config = dict(
    n_layer=24,
    d_model=448,
    n_head=7,
    n_kv_head=1,
    head_dim=64,
    d_mlp=1216,
    vocab_size=3909,
    activation='swiglu',
    norm='rmsnorm',
    norm_place='pre',
    norm_eps=1e-06,
    positions='rope',
    rope_base=10000.0,
    rope_fraction=1.0,
    qk_norm=True,
    attn_scale=0.125,
    bias='none',
    tie_embeddings=False,
    parallel_block=False,
    init='orth',
    init_std_qkv=0.0161,
    init_std_o=0.00232,
    init_std_up=0.0161,
    init_std_down=0.00141,
    optimizer='soap_variant',
    lr=0.00751,
    beta1=0.95,
    beta2=0.99,
    weight_decay=0.0,
    lr_head=0.0054,
    warmup_steps=46,
    schedule='wsd',
    decay_fraction=0.899,
    decay_shape='pow',
    final_lr_fraction=0.0,
    batch_tokens=262144,
    seq_len=512,
    doc_mask=True,
    train_tokens=757600000,
    steps=2891,
    dataset='wikipedia_en',
)
Each number is 500 + 25 x the weight over the matrix's rms, rounded and kept within 0 to 999. Layers, rows and columns count from 0. Numbers have three digits each.

# down: layer 7 MLP down (transposed), 1216x448, rms 0.185, rows 1147-1213, columns 64-127
# gate: layer 7 MLP gate, 1216x448, rms 0.198, rows 1148-1214, columns 64-127
# up: layer 7 MLP up, 1216x448, rms 0.2, rows 1148-1213, columns 64-127
down1147:492507522506495487464493535536525511506472487487498490456496471486525548501485527508533471472538515551471477493490485530553476488561494456502473528512463541486505495458520494477534491482526537
gate1148:514508548495525477497471542508491478530474516493522475482500514490470475495521471491521447543452534477483461479444485506495475507480500510524522508562524492513521515499542488506476488489510518
up1148:501486560477523551463475471507520458502479518498536488496492487509482493502534504481544459492481524479478515484505530554519511496498529501515545490500463488489525496487517477473492469512496511
down1148:479529481510520476482502494530568499523496539483528496494486524491462503497483464500493513513476526488493517501497504565507508561505542530521569534503511521530468476513494493490490543513495477
gate1149:492492509432488490478496525532507506521459518441513517532524539457475488509521490539472489497461460536465520515466487524494461473486468509495467491482444468518507484490513491543501502476506526
up1149:501502506457480496538485465517521491535518494470513491498484500486472481469494485501471513495510499521477491545519513517505446519505518491477489503467517459522472468514502536501481509453440526
down1149:467530493477526459489511501462497483521485473494457472489490473505481519512546490486510508516457493522529495502477507529498489478456486510526500516502484508515520502474514496538550498463492510
gate1150:493490509438433498472533492476483531490528504499509469531453517507534510522500552449476539532505507525506515515486462483498497472509505505516518459533492531485498488551495495464465491511458526
up1150:479462510534486503529532476520551481500477478521531491540508492526482461491455487505507506494515500517493517500461548493519456461512489503511436464480498483465509491509509533473535520506507495
down1150:486447519504487493520483503534456492496483448535516475488502494518496528498535573516491464467535512542537512536524480538501489487508482512514504470528538442501463470506469491514455532447521479
gate1151:557489513465504496546522517448523530530477538518480497505534557512493441505519492504516501520540469475494508514498501434517491494508512509509494469492497534456581506501487494553545507471511510
up1151:547464473473471523524502548488499485527535530502500524530550464510494502483476505493502517470507508503516451538502519412532513496496518509470502453575468519493544566514499479519534538460494489
down1151:536484503471491488492515507481452520488516458503523494485540521460462535501480532469523528528512512536491421500515552480496480497485531528477497481467513473454550504477535522469521508485525516
gate1152:517512484505452502483474436568482492541501509495513490477491514477490529481448536515477529488496534482486462515521469535476540499508503499497510472508457463493520492529487489487530463515436499
up1152:503501487510509510497452481481472530531488470517499500489492457516460523504511504512526482492517554501483467516499479536468468442501488500518485505483477473551482506539539450504509450474532489
down1152:541519524503523514542510516536546468533507473491445548475487488479493516503474522482542514514495519502522474493499477525513489526505503523497457526468503539530465486481524449496450469504484508
gate1153:527528495472509551473490514442497476479526486487475472539471481470506480458515480521482518495507473486534564465490509518513502511497462527491490488510491449478518548464537530535493516535496532
up1153:556476508458497529497487476486472521468491484500531499496508510481535504444494485488490499471535505496520529524495526511492486529504477498459517538501510471505511465504505482502482538511472504
down1153:539468529498527533487555498489512518515503462499477471518522521510483503533555461514478532511487482445479518522490480484487526496484464523474488497474482473488507506455489495533534559515461541
gate1154:463523503523474490526540519520493473526557522504499535499500497428477539510524506498509494507464448505490497510481484492534512498503517478541460529538501546490493499531478494495486492562487556
up1154:470531503519490524491547517469516487511510501468547503501488458472483501516493462468546498510493564491498506491510476508478482496498477516493539502517530497455510502497500485496543507494508513
down1154:550505520487497499481502455499495505478539530508481525522479493488500522538500498519479534477493492491483542467527492461491468463466477481466502476538488500515491458530474507535525525532501454
gate1155:497487481482485505521460488499492569518502522474498449529504502500468479497482508527460477478507502500560517510490545483479501516466527522491501474555460531494536514474555507485542512532503523
up1155:558501470499504453545489477502503556503494496505481523548485489476495493498459489507491482430480501480519508512492574543519494512484491515493462475542520519508484505520496497497513489487520509
down1155:483511449504530523478492457519482513521505520538506489498493526523499499516492461553465481468504465498468472474467496501470501497504490524485495518519479476481537524535505482551432538557466515
gate1156:523507505476476479495506450528455488541507502495523498500494445496507474464482485512546466529486508502524471490477508520477453455465521509492486543517523445471481528468541513539478493484489532
up1156:504486505525506498521483524452510492462479479498463492521520504485490499505499507499441510505555488504486501530509484513495549525529487474491506479503475554508493506512482483454512515523525458
down1156:484515480521476489525521486510513484506482505510497503480463505486510476485451528525485483497553494513460486497496477477484466502536524519480481472503508502520516472503487476502621486476468495
gate1157:512445495509484496479502486461501502539508498509505485492491472515493494541547516457474487475477491489460539468497500497546491543506488500495501505471492501484493510527491523502480511495496550
up1157:506487496534507489556479507461563479487500508454450488468497494528484463471501482499519487542540496495492494517490524502527504440479474484491495547549454481503495521475495513499480503516524465
down1157:482457525513520487507508487479540499511544514494471497565515521504512481480497481507516500517512522489528511556491517500520511495453495535461515516516476491448518475504505474443504484473521508
gate1158:478486496460464480507491481514466531489477534543485520512510513473492517526502493500514543542532500522512556472466518484459478540476519451528493508487521528503493506506458506491508456492489481
up1158:538503455464525518557507530516492497506494488506488543497477535470468510517484497466469507538559487456520490503491486496502489492484539484525513525491516522552503511441509532549510529517477499
down1158:447494494510532538522504507491492500491502529478518489512525456477508507466496458527488496491537494556502494535528524486551478482515472500499525537497480527508459482518499529497509504497533480
gate1159:510536475544502482501505505494543484533518472483492526470531512489488484529510536487484485498488505456478507536483484505492512519535489495538527442483540501469536480486508528498483517492494486
up1159:485515525512495522520511504448484528522471488505516500503511530456511528500514535488455514510484506487485495507478502500523493471495501518493517479445450503506528507495461502478513506502492480
down1159:477503523477508549569497486470486468513500512501521471521542544496536547508487475479530501554496503565480498532481509492492485464475483476451517487431505506513528476466495480490443512499476477
gate1160:487520537488504514498504465514507535450520540497499508497455540536527477499564491494468486502523508450517494472496551524496505496509485474550525497469512516515533505488493525469482510498476504
up1160:480508521481515460529481489504483494560498489489530508516515491497525502534484475513493506486529502461501510466500509481542473494484517500505518527482517484535543528524514509469526532496512501
down1160:482490480489527494494521472504454495488515505491505495503530511445478471509463525529513513533533510479544487531477511509524482515511517495516499488498519484537540517463505488497533534527530487
gate1161:527474461468487493526471474461537526518496513503491501498441552542515494510526479512494484521518511530490492519517486492467508511485506454478519527528475482484546482523454506494477530471506469
up1161:443498466567514460539505495541490450484493515514517496481555481477452546527525508504501507438514506466527488455446522519516438503520500510485478538487488487493486464493540499483489524504537536
down1161:459531480493508480502494538506480478531514498519486499502476524474546466525518460500466529474508475483541478483532435466523456527525512506507503491498494522524522507501465449479535497511495485
gate1162:532443512487518521500531475517525476489573480492438491508519479497516468496479470508497496499543561476495535496510494525515525499540470509470517504514497435497504432497502527520488523490503518
up1162:520519515503493518494529452484474501492518495539507533499513549511493457490511498498472501502484451501512503472542493493486499542516485511527521532505495455512493521516490458481488520505531496
down1162:496518577489540499523526494466512418477535505456478504454486512487503519486501495522483529483451499482525514510484531532472522548522498544530499564479481488527528523470477473482532538532413498
gate1163:444520509484483504522510462502454497522487498518530463511469520504483484496513551525526524457538484485461528472486523497518509495508520449486503495502509475505472502485520502470503487560490528
up1163:480492567526510462511534497506477518477501504513499481466492498479510476507530479513474520491553508496507464489502483497476466501500476463516489484494504495527514479504502552441484512529487493
down1163:523465548503479476539490482493484509514515511491464462487503510510503515514538468482486497522567519538474518487544465486491475478487499544514450541529468512501490494476517519498478522507501500
gate1164:532469507491513472526497535524540505509455543468523500489525529485539503487522474474562462507489515507489518496476516505504524538510476513482458480499450511500508499514540476449493543547502509
up1164:520509476511464461522558472522475492498487515491487501473516535497475499504461529475503475509513519472511487479497464537493523497501495507501486496527525538487488499527542510475507472470486498
down1164:530470510491457477505473506510493489510539426516474516502477515520503521479516484483502513501511562475497481472554508484498527500496526551474528524514476524509501510519506532514533492488508460
gate1165:471510475526506461519521489483491557483511436514534489474525493499466497488470462465496505499515480478495506500495525505492488486525500485518502490504525491522510505432477466555525469540504493
up1165:474512530518521535525507521525520511466481556468493491517461492522528519513486487504497465495486497492523514510466491497490496490501489495502496484498493559518497512502516532494558472466536484
down1165:483507515476498493492458500491457508523513521532506500486495478518519483494487490493524484511498497529513486513502516532559508471526501487492482478486508470505491493530519500493482527457492492
gate1166:513511453510499486485488496500459486455492532517474483477497547544540488483505490516466503503515507492509508507524521539478508494514503504485467477486494476485500523492512491504496478500510473
up1166:498486485462518506506498474464475474492538559511476528472535496498472479457459491484486481513486465512491518474557514501503487482530538500511509515484494508529501544496507503535456479471512505
down1166:452481493530503523545523504470482492507499493499529516493511489476562538496483512492508519511449521539483494526487490509514448524543520506520496505511523521461563480484464458489489505514492473
gate1167:495475503489483504504449454514510518506517493471439520518481494516442476488533499476517489505529508525458524507475504519544531507496471520491502530475483507549476512473560498509527488523493469
up1167:499472509500488491472470482504501516479529520519511518477498481505516459527533488461471491520513532507510522502510529513511488476545458522466486474511500511534502547452507537512493487537504534
down1167:525472491497477514507482520477477463491512504487526505462558472494491499507465494486555485525538511527489539511523536518471473527482490543496520531513523456541473505502501488521551514425474523
gate1168:474512539499503501521466481490488554484496493499435501515478475528502493443524497466516475522527489472462470495533530485466509497529558472477473499516548510531509518476478517499466481515468507
up1168:510443490519513503495518508484504467477440544551533495491486462500481475517522486493491475499511512499531503499479506487517478531502478500522511489460513526485572491461525462472480521481513502
down1168:485523480549536478483528500501443485534459505487553478503489511510513476471538485527476506518498503491491529536463473516499518468470508523484498483516463468434483491498509486502508483537469474
gate1169:508439489465507520480500533504526486463508485485540497495492499517517489552522529523504469550518500493479487498433508554489547495490528520502531533512480459527464496477512521486474459502516487
up1169:498503451509529483495478494478500467511500507538456490491488537495509505513535500461474508499515520473514500525502515466462438531507543478508514458473492517495502539501490468498503489491500532
down1169:514472509513502518491479546563511467446516515512486475496507486516468476534525481500509456517507509480532491520518473512502493466497505515486473547488470555477479531487441490493488523476486533
gate1170:517500540562520518513516496501485520493502487499487494511476495484486501551520487523531502483557531490534520501500483546473486477487475497488495440560453512488520513500511494521466501500450520
up1170:488505470565516474505524519493483496480454499523443486502492490513504478534515511505548519446559520518533506501468524527512483516513508485468464468557464541527516497510539503474489511475456508
down1170:477522490518525507496537495450519518479524529446495511474479485542482504515508475528530495507528505496474484509492499533518500465507499461510517485468478486460494514459530566468481486521458563
gate1171:482490513518506504508486459534516527486503493462485498486483492538481487559471482519492477498491474500503480521467459503495508466515527503505491480501451492522491524530472514514510518524511525
up1171:507498504521485493478488511451484546512497552501496486509526492467474526483489471499496484534513487476490514527467516500541497484484520502518494472573542507460522496497518480470475465498501495
down1171:488458464526502528438481515522488450521537481519494455478508470516495555491502499480509539544478476527477481463494508534572492521462519504523552495500505464487513490448511497516547498473522527
gate1172:532483482529508509510495567511465482475518504511523490515500501504514547462543544545484518508505480489490475459468503526531486494498490457509498489456518497452509472509498557520554510513497472
up1172:510510528476500492489475524534436505517495473501499516475449456498498539485559499514497542520529475539522508513495511506535429474539510494462493483469521487498499459476528518489551512477503499
down1172:518477466531516489488480525496509476494510490507528515521480476441516476473540540492459503526525527500527499484472500470512480487509474520509486494475486540488498475500451534460503514451480494
gate1173:505487503503473507540486507506528515481510483483477560482524469486498487501499450516498512496532460548504521497484526472471524508537496473517534509472519467507506446487510547523533498531502495
up1173:498498496516483482504485472475477495520513491481494504507514458506494493476499473454474524523511518451487502516513497513510543462485473501525503522548465484462500516476497495493509498552474502
down1173:478469470490516554462534528526513538493490464483486498560495515542507515498497514512526471492483482474488477491488507529512520491474526492462463467474522478463470515484521493499502504473497491
gate1174:483520529519573488517509485464520468507509497504504500493552469483464472487498506497504487483513506536525482509469480537473500515480436491499492526491495530517539457480492525475502529490536481
up1174:532470532501479505532496485538456476453486525473489493499491548505547504534500490523529537526479523504493510501496497455492475459507499500526531450527465468501466488494518515490467505541497473
down1174:536510482496500557478483482499482510503476495485450507524502526529519496518458532444512483524528448501460552498473480494463485486499502499498459484525488532476504472513497485512481473486482473
gate1175:511483525506515491493503482489522499461497491510498481490482496514492461522526507517473499514497509447467507468505489526478536511505493485508503440493514507487495469461504509519488497478531530
up1175:465504512478497466517469492501514507527510516510520505532467456469525502515500524498542518473494482564485459524484518507461495502487533501519468529513482507478505493495553484490480491529487460
down1175:481533499483523490525490508461495514490482506475497518492500506525501476513519514525503492498481498516510478534494502472521484472476449508493448480502513489500474513488456461492566522507550533
gate1176:540524495491462487523514521504480459502504511497511484497534501455504538516527505572482475493517518500486489538552497508508469509501458515513508508502499521500491544471494492469523533544484507
up1176:535510484534486498471515505471501461510551485511521503511487512514511500461487536518538515473489490467500502506532508504538520489544511495502539496493507485497459496462484497509524509501478542
down1176:481494500488469502515531498485519503507508453499522501474522533513477507498521491500501500530512511475477524500472535466456510489508537487488457466506500490489486478495486459517481508483499562
gate1177:495492541494497521456500531515525507503481503508482470545513508476474496480532483523484476505546487517487525501495477536511505491491487494499519500487516549495467513526480515466460509501473503
up1177:472533467491482465506470514497536489522505496469519522560540500555494481499527563485497480485472514512505544530474493530473526507513492502505506457484462504448532502563460558501486470461496460
down1177:469534508472505459441517477494558503503500545510512457475523476500473483491494510532499526515510504529520478499516463483499480531486486512539490487525515549499464512520494553503499498555482512
gate1178:544511495515510513496503508460508536447499539502518483468478479515471537525493514484459515507536514488523504492530493501509496462476478550508498475482515509472518483484531476473491520461556491
up1178:476494519494537474506498512471496471516454528426510503502485503507471480495475488465511472506502517526494470492471515483484508508537487508500515481536504494483485458487469520538493545533462477
down1178:503531531456456455486516492494463495488538506442440549522494521516483483512447529446518465485512530476534442512466494511492496548501522466513505535493492463487467506488444520521525537557471469
gate1179:527525477525514501476526472545469566509521490501501506487497522524461505488496507521519522523492479530472468505543493515527506479505500466507502467499489473491492526488507509476521518518479484
up1179:498484490489492467527477549481504472481509537500495481485477457527539455533529541498463513504523508455503511488442510469469482500494509531519506476487524539501494454504496488511478507456520501
down1179:504483485491487485513547479501480487527492500503483489514487472482507467542506526485502480551504470473526507465497513452532482512504543514468534488461497470475491504536486482516474492480503506
gate1180:489472452532499505534466516508501504508490521491489508504488461536476508506535487472482462490544451482531507513516478505523505484504516487474473516498505463484509539476464517460515505477474491
up1180:505515506460500524490546457518515458536499462517497487475489552485529475512480498521494545519521551489502483469502527497482514530468518527571487509506506519515451487513491537501491483527524515
down1180:531492507480495501545519485498533491483469484507451525526470532498499522538536520493507487485480509517474510502445491517489511460491500532514517470519551455523508495507482500527514487507501490
gate1181:505513497515491504480519509445482487481455482464510509492486481505519500520496528481521494480487499479456454471518521487509510525511513487482539524475479525510473496497521511541534504468499527
up1181:496492480501513490495476497528510503527554455500494479497529491497486516515464508514503452484505461508514515555469473486491539469482520458457489497525513512508516541488454515501486498516491510
down1181:496484512481532490491490484500506498465491487549508521471529505488501502496463513474500507489439496554515545544499534503515480487488542512457529456479494517551485497511510480514482507512554479
gate1182:461497515525473472481530523470543500521482478502508534510527501503497540497507471524545514494521510505453474492488525497437502499496440498450555498489519482523461528447444457507496480524513493
up1182:497513475471489502483497444528474489542563541473515486501539463496476460515448490443494463460477524505488502522526515525483508458540458473485520446492513453510459519469484564525461507490526508
down1182:459509472537501524496517519523509509531466504502456529493520468546489496510461515499483524523442524529491450451525501506484458466496476502500548510472492542471492465464501511464511501517509506
gate1183:489499510523492510496534498509521513479503497500533503474543507500512511455523506515434490513500460479511505500490503473520511517524508488487476463527497521509540514469504496541500472501482493
up1183:504519471479495480482498493528489447519490464524498484459493463534503474482490452523485465501497494533505537503505510522515498536479529484487486512448519528474453515470516512508482500495481477
down1183:494530486525471515492486532513451493487539508492474466532509476505486500508515541499558513465506534497528534537532547461507489511526486534458516473508450473470488491458481539494503505459530456
gate1184:518500516508507521490522487504499487464451545487484466524491515517511461509462476557512504490506513473473479509495507499494532502527515502481487558494518490500471480492553486487556477509530506
up1184:543500460441492513495499512484502519497501510501530476538483528499520487492479514513530459478503532506493507513513495507491542550442439538444553556524505492535516499529522527461505521484542539
down1184:531485442500520527474496504560541517519475535499478508494443525481488467506507506491521479495443511467533439523513483483453532515498507492539535540513540496489467493495514513507519528457481489
gate1185:456485514508478508538502493523498530524516465515504486510516499512540502501464488490506491532527524514503484519497491494522532502528537507483488505512434514489560497478505489501477511524487475
up1185:578458535466504451503485496522518530512518496467497539488472472505534520507473514495484480536517482505519524509531482512486527513540519513529504514495476432450485525472450467535525475524498517
down1185:538537530501475493533545529515509502521527514484524524452513493516485589496476470532535479507505508493521526448502497497527503450525514462466486488484508471462516483477474467526480485510509520
gate1186:487498482520532531505508510502488516484520558518483472530449460455513485535465566487524455497526502500463548516503467469496498528505465543492469516486505466560516537471519522537507508482501534
up1186:518506471510505533513521499494480541501478476497502532481539489488507527506484488477543499550481514513497473481529484535501458461504511521517535495518510509525527506487544501493532471528505484
down1186:485499518509466471504494503477525515501524486523428491533454453530507534536520478529483533463478535490521487478460507523502510522501551513516520508519495499498513553512526512496464481503495511
gate1187:516458497477514478478505478503503499521513488535528523516533475468528500471536500461509530528454525511509464470505496505495494519493507492548506513487463516495526513489477527511505543493505509
up1187:516485473485507504507512469467529488484517493493465513502453513505536506505473504510471512481472494488515509518520480469442493499498519539515474500526505524515495539492523476524490506531505480
down1187:511528492487493488490530484480528474543518537510511520502493498493513515512484504486485490493497484489496471543475501482528509454454506474531494492471507513483508484498474489530489478505541496
gate1188:506494488511465491480509495519517518512514498546534511488521509459503488483505538526484531470544547526539485496498537531490543507554501469492478457495518556501478505515429497507491532529487524
up1188:491496527522510497512460470522539502520527498539523507552505477459526484479506519491501501485515519456504504491465506493463527489491512503486468500535487497537540541461451481522498511502505481
down1188:485519517477463526485521495513500467514491502483489503511514529503559495487464500479494544496470510499539485515501521479505490462520505541539471496473464486503489511499472481485559521507481500
gate1189:515497551511487480502507509510521537496511462534501506549489495515492539529497490466515512492516495510496537491523525552513467487519507498543503529535488519488453493538495496493504480486514501
up1189:490507487423473497485442483469466440473499551514469514499495479516526483494508475536474491485483513482504489496448498498506514496518497485483517512508508495515539512473514515452500568460428483
down1189:460515508491465483468491472482505511525456508485515492526518503488511475542477486526494504489503489490481486496488513513496505513511470503520509495507508493496467491489529506533479462478492541
gate1190:543456498517513552478524524496466518483458513469511522517518494505459505490497461500479524497472475458518483453496512478488494441488498522514505467502531497530515504541513509467506490514489528
up1190:513492513489473513490526492513504437551493457479464534493466502464529499445446507485494532505491555513519524505488476455478511485480476492479513518474488480538501504491513483537500493510542485
down1190:475487470495481492525520510503517493524463472481494469473491529478547480498464567480471458502499490483478500476565535517507515485483461489465508482509491513505483491458480495485480486477545484
gate1191:470533485512454473536512469501499506468487498537491511532494504468512474512531454530543496472496498481506515510461495525519503511474500510486473515494474490533473473485508490506481481533500539
up1191:497460541473504505499477555489482526549489463499506520511498511518483506493497492472457500478520494530534496490516469474447457510509478487511515516527497537451558511517492496509489531511490482
down1191:474456526506472534505473554502503460510487485484552483504484524475522515497508507476498502512531510463482523498508527506487500537503477511494488517535461458529498485491523511533531514452485516
gate1192:501464487503481499487473513456501505507498538493475439508489525465450464501515472517501492500526515493496510497542488516483528516462459510512500501483485466497545481489491485492488464487499489
up1192:521530516516490477473513495464483518518478489491476512498497516469463503513517496553518494499460476490476498476508493502512503486529516499519519477475459482506518472530502486486541484497526482
down1192:553492515494482541473490477481494506474527533513495506493497448515536483472499480468526487497489481514506486487499498488484586480511528485506482506480504452496470539516495442521538500477495547
gate1193:474469480507514469471490467553485480501498520486507510495512482537533504492487539460487476472534488465511509495452507472480491530469523451482505492443480533488498475532519493489515534484543508
up1193:517486501535474516513530515484511479527528500515491465509487532477504513500522522517504461478488502509474524485486462515563495462505450504544479481498513496507496502514455537520521489489481521
down1193:505474483524539477536545522503489506519505498512537446505496468530507482493502467475455485523524539539470504504479469492500526485504532479501479484510484483494489518537470505441403532506521497
gate1194:528482539506451527500536489501524526478482476514551532558488477521457497485480511474546500472469505519536501452502498465540504493532499536537496506528486502532485466482504477483491505486514527
up1194:500484477517511453535461482512470508507502526488463452497491517502465519478473508535487543508498481507490530533471472540483482478513532451459513517485466529483534521510521517508499470508423479
down1194:513464491470487526530543525469505524499455527470522473461500481534522465544479499503544514481514484530497501500494481477500473511502503533488528496482500504470511495533545536461508483513525472
gate1195:486478513497501469539476510461471472460535501488508478541526541486514471474506484536515492465496501501521469489516516515474535473503516475504491491472512523507526469497552524477457486504504496
up1195:491488514495529484512492485509440470474490496527508485492467492506504513488508459529545496526470475494516508457473489511528489503496536487535484489477515506483498478493505518545476482491532488
down1195:536491521479561494511481487460506539524524464490513523505510522516499465467516455504537532494497482486483481523493495515496489495514462521534482541474484490456502497541507499536479500503519516
gate1196:495487502508506458484548469488518521525500528540510471541502527499485508491484529501533513481464484499477505509529463511486457469528499511496518497505486476522523520486513471509495500524466547
up1196:499484493526524509482490477517497527473481493502486517498486497496509498554478517458439484524473532475491522531484512491449460520528476525496495510422472507500498505483543522516527483503525538
down1196:520507540503503501489495475502507521536514496481503528503487531445543486475461490508459512495553564471479484505545497487504514513527547489496527509511484516491486485490500563504443538493484492
gate1197:497514519520526477468535538507534482528467481512506445495487488500474493514521540539485475516541508506476519487501487506491497536536511434465502484505467524461501483433486446505528469433477480
up1197:535500502543514509462494485503527520473489504502492541501475567489491479500504535482504516467476463502486536503514509478485512444491449493517478532493488532490456479511486497525493475487557496
down1197:477532527507505483480497496487489528507508506492492532512549516471506518489471490505487498486466500469530483483466502493469480488557495540512510525487494470513458504512484474495483526481491495
gate1198:515522519507520498462486490507503509505516509478479524460494528540498469494497544542523494466499481545486500548501446508482471518504510510505519486459498518530475471464486499457492488475463538
up1198:531505465468492501496471506502533491491498497485489548458469478528477484497470506521485519487467506515486537528521507514490541520479480512525504516520506530517551478510482486499495483531535501
down1198:494517483528513533487537506549458527521483460480489514525521527530538499500498452481497489522496470536545517483491486476490487541533514516524520496526494543496562494491508489495459485503477519
gate1199:498519535509539478497491526521453495545536544502514515501491504482475528483490526506511517500533526489522499532531529559476538523497527466499519466498494480480496489438495485529453492499520477
up1199:488513522450509488477538543460495492529499484509534509535510494467517537518461485490485515497459518515519475496534514474528483519452531485547506488490558561496491539492474519474527496492524501
down1199:500487442498536475489485477460508488485522503504500556468559507499504484474477521458479504518474512497532526497485506496520503485530528513441463526495503520490487473492445465514515530516499469
gate1200:535502487505515548516518482492525533498459523519471536529534517450440495506552493497488495510466495506528551522531496466472490532453508526449508436518575543484536485517553498472493473542483506
up1200:494488509477492474479474476518455482478500498488532490492501500551543527484469542455501524519510485466525491507476502500495488493560493498533516566522446493505472515532425475493485563512544462
down1200:495532519493496512501488508515442473505474507506492511520536546491546515505517515470477534495532529511546489465506450496504522502515539525462506489516518509498513482502532495519476489490499554
gate1201:494532517474553473483495485510496496516514519515507516434535468467566528517536523477499491470476496489503492485509483519526521503488509500567464509505524498520486504477533512478511490510510479
up1201:555503483509445497470525556501498490496470466515509532478500523528445511506491501528480515512497500540507497528499533490521501459519489474444550490489457538481530538491462479515494459486487505
down1201:465471494489470493468485494514505487481493476502496538490487510534536470449511493538518486495529499500509497522516501496475493494493507474491471555458491535560500516489494489530527460505515511
gate1202:505467503484494538482470438527522492482499506484508509505500504535514524483480490529484482512516520505503494554572492515521524463511461485417499494494493486503526516479495485487507505513495493
up1202:484465510522470494520471467551483480452488519492508455501515451516498538454472505506487462508498482491502489490524479500520502480493514489460539500499522466461528447464502462536513492496454498
down1202:519532502474547517501482543476509494529472528506505553525541466487500527517464483497485488497504530501486480519492487524513484487479505528495486483499456515503505494502485511449505489533453536
gate1203:498498502530527512499533507486489531529502452456511498481487475488503487484483472523500511482529495467499495504463520480484528514517485483522457508483498491517493512479505531490482490522505538
up1203:472465446466473525474493453506520510462513518500521515489461579518514451510503497541494532462498456502479504461512476510502511469475495483528496522489510475455463479488484542474487453533492507
down1203:499590489490491525507508519497506441489498481533523506520498457525491534560533449469501472544480474466514477495475440502499529533526503525494524466494535482562482491488467515500491490509530514
gate1204:555477466511469517518535480450482510504551514531489494494476520537502543502491520529463530484460518538498491544550494490533500489499520490537527524504467482488479481520462518519479480508538497
up1204:543501476488468498514464508469483467503500521506441507491529550516513499521488535479493499477517483496531495518506517460496518498520493518486469517521523481509510468533505506455501461518523514
down1204:496504485522480484438511557546520523501504455514508490509496535492509514491408485546511478500520533523468452490495491504511499546558504546476491504519500480503541517527490497472511522461473532
gate1205:490506485479505503531508510507520530494496496513490481533508520469495508529491486498492517473491535504455540497512484473482519474537493492545515521491518502513525518472489536452451520461511545
up1205:434527505486501517551503521472476552524495495517520532498481492517503529529513490500527501465494515478497520487536503531490508521464469482461477502478539484509505527515496437481486534453547507
down1205:465499517499497513512500497489493484500505557491534547493499512537489469530477516490524482545493514458510484487502547471518507506535508504494563478506459485529451468535438514446539497493504523
gate1206:545530530491507506519457493486474452543516509513481571490489536505527539505509479501488490482466515498538517479526513490538493536481498469470508440506505502494479565516529501478533493511519466
up1206:566526458478478531529496542480478489499543468477509539494491482521523482516513501463479462492493478487505468508485494525530538509501520514507532504463498507477487533514522509516550522496505491
down1206:463534510515527560501502556514507509496489531493497501518505526495530507469500488498453511495474521533479486483533492471514519467511485489484498484442486539457512491508514467502502493470550481
gate1207:493464481545516473501464475471476494539503524512472495524515500475473502528497505539450509534495465471532452501504462532498479486507519513522465481521540499503531513506502464493504486461515511
up1207:470531489509500544490499458478466473524507518520510517539520446495495515496460496543518478486453505459496479542489477492456464488497496498510541457500520521502476495490541488467502464484514501
down1207:488498466469512477471479533483489487516499516506472522493456476509516511511458501522527472513489516473516536527507498502487454515509551474497492480452534477556497508527509487497531491513497505
gate1208:440506493507490511510513530490542493506526495488519479479501538475559489490475502523529488492531515499475486524483470479478526473508488469543570498491463477526520561486504506502477472472489481
up1208:487499496489456491493505501482506503491459452541515467503496509526490511469486500511481483526497490486469569504498535481500515492532497560537503486535514505485503461497502490493496516553545482
down1208:484483505524517482549494468472525479581466533526491418489496565466473531501493503500524470520518504505445517495528455509519505524543509518504511470485467475496488499550509569515511497471527463
gate1209:482515539520503498513485528472494523514514481496497502526460510477507520535498489449470462522475477474505521482495529483480482526492520480519514533488550490524509503507510521517547519513493490
up1209:510481490453521519518503541540498533508505563506505492481535523482492562464529510478485545506459515504529494493524483493507485487468518512500507498497481504507510494501469485485534507503555433
down1209:509495461479483510493494508497524474504500494497495438499485491497472537525510497499519473542448491480548484530523519519493493513535500557519537528485504472545452486507524547454482511527515457
gate1210:520530522520521472528501509488490543486483482427489483524505496526468515540482477516500492488504518494525469506481483505475507563516487525509465530447496492488511520528453472492482479484503522
up1210:505523482487556477545439476531532488522468518512523500514521469536496533547538500493520453535516520454456518492523513465469519486452498549450527489492511518503506531460481523484477464475527518
down1210:472516500493477504494474455465502485485498538516456538466485485457478471525493479541501489511485529502513563536496473473487510502538516530489501501489488476517515513497509474525524491541505486
gate1211:510478493491487454465452511517489491482477518522490507518485517486484474483456524461502519506453478525478476489514507545495497489478487472478523477514484467504490486529501479483495489498493481
up1211:511476507513535472453475485513481523507507524520480504551502537535498493495497483467498499493470480512489465476491474510446468443470475482504556462484488484535464474516521538536487507497519466
down1211:541497517491517490536529544487539498495503492526508458458503493533459493483508500470496506511459471497503511499505513470486529506516441492474491511486475466528480529503534496502508489509539483
gate1212:523533505542496513510521478542463463467447543546486524518524494475486458487501480537458530531511449480507476491492522483493538491514491515505484477478534535502469513475503454508460481503459481
up1212:493464543503505486455504500476525515493506497455478517437513494460470538521500456522481472462487533529465503505529527481519465499490537498492505521506490462461543463509490520524538485521497510
down1212:484490523507488507504509451479533519488540478516525500540552526466488499495507534488459479515518518519485524465482497524512512516514451524496512518514510471516504493482465518487512488504456491
gate1213:497484523507465511516566502512480518549489484503519541528489510537503468464484485516491512456495524523508494500511446493508506494503491511513516510459514480476505515503523485550468514518466503
up1213:494507516529506485528525511555472503502499480489527516533501539546495534528466485470539541497508498512469502465490490542501507496499489488492500492467498482463512517500500434505529518513461536
down1213:517460524558536503504449530462479516458488499482509451491484500511525468497495515529459470533533484462504511489526489501540502495501494479496488512502502511460500496514506504499535501485477507
gate1214:506493525504530511491516483448503504515525521552492466492499534518442468493501514498490500501501490519485542490499478467572479497484522552512499460531488502566532495480479485521510504518491524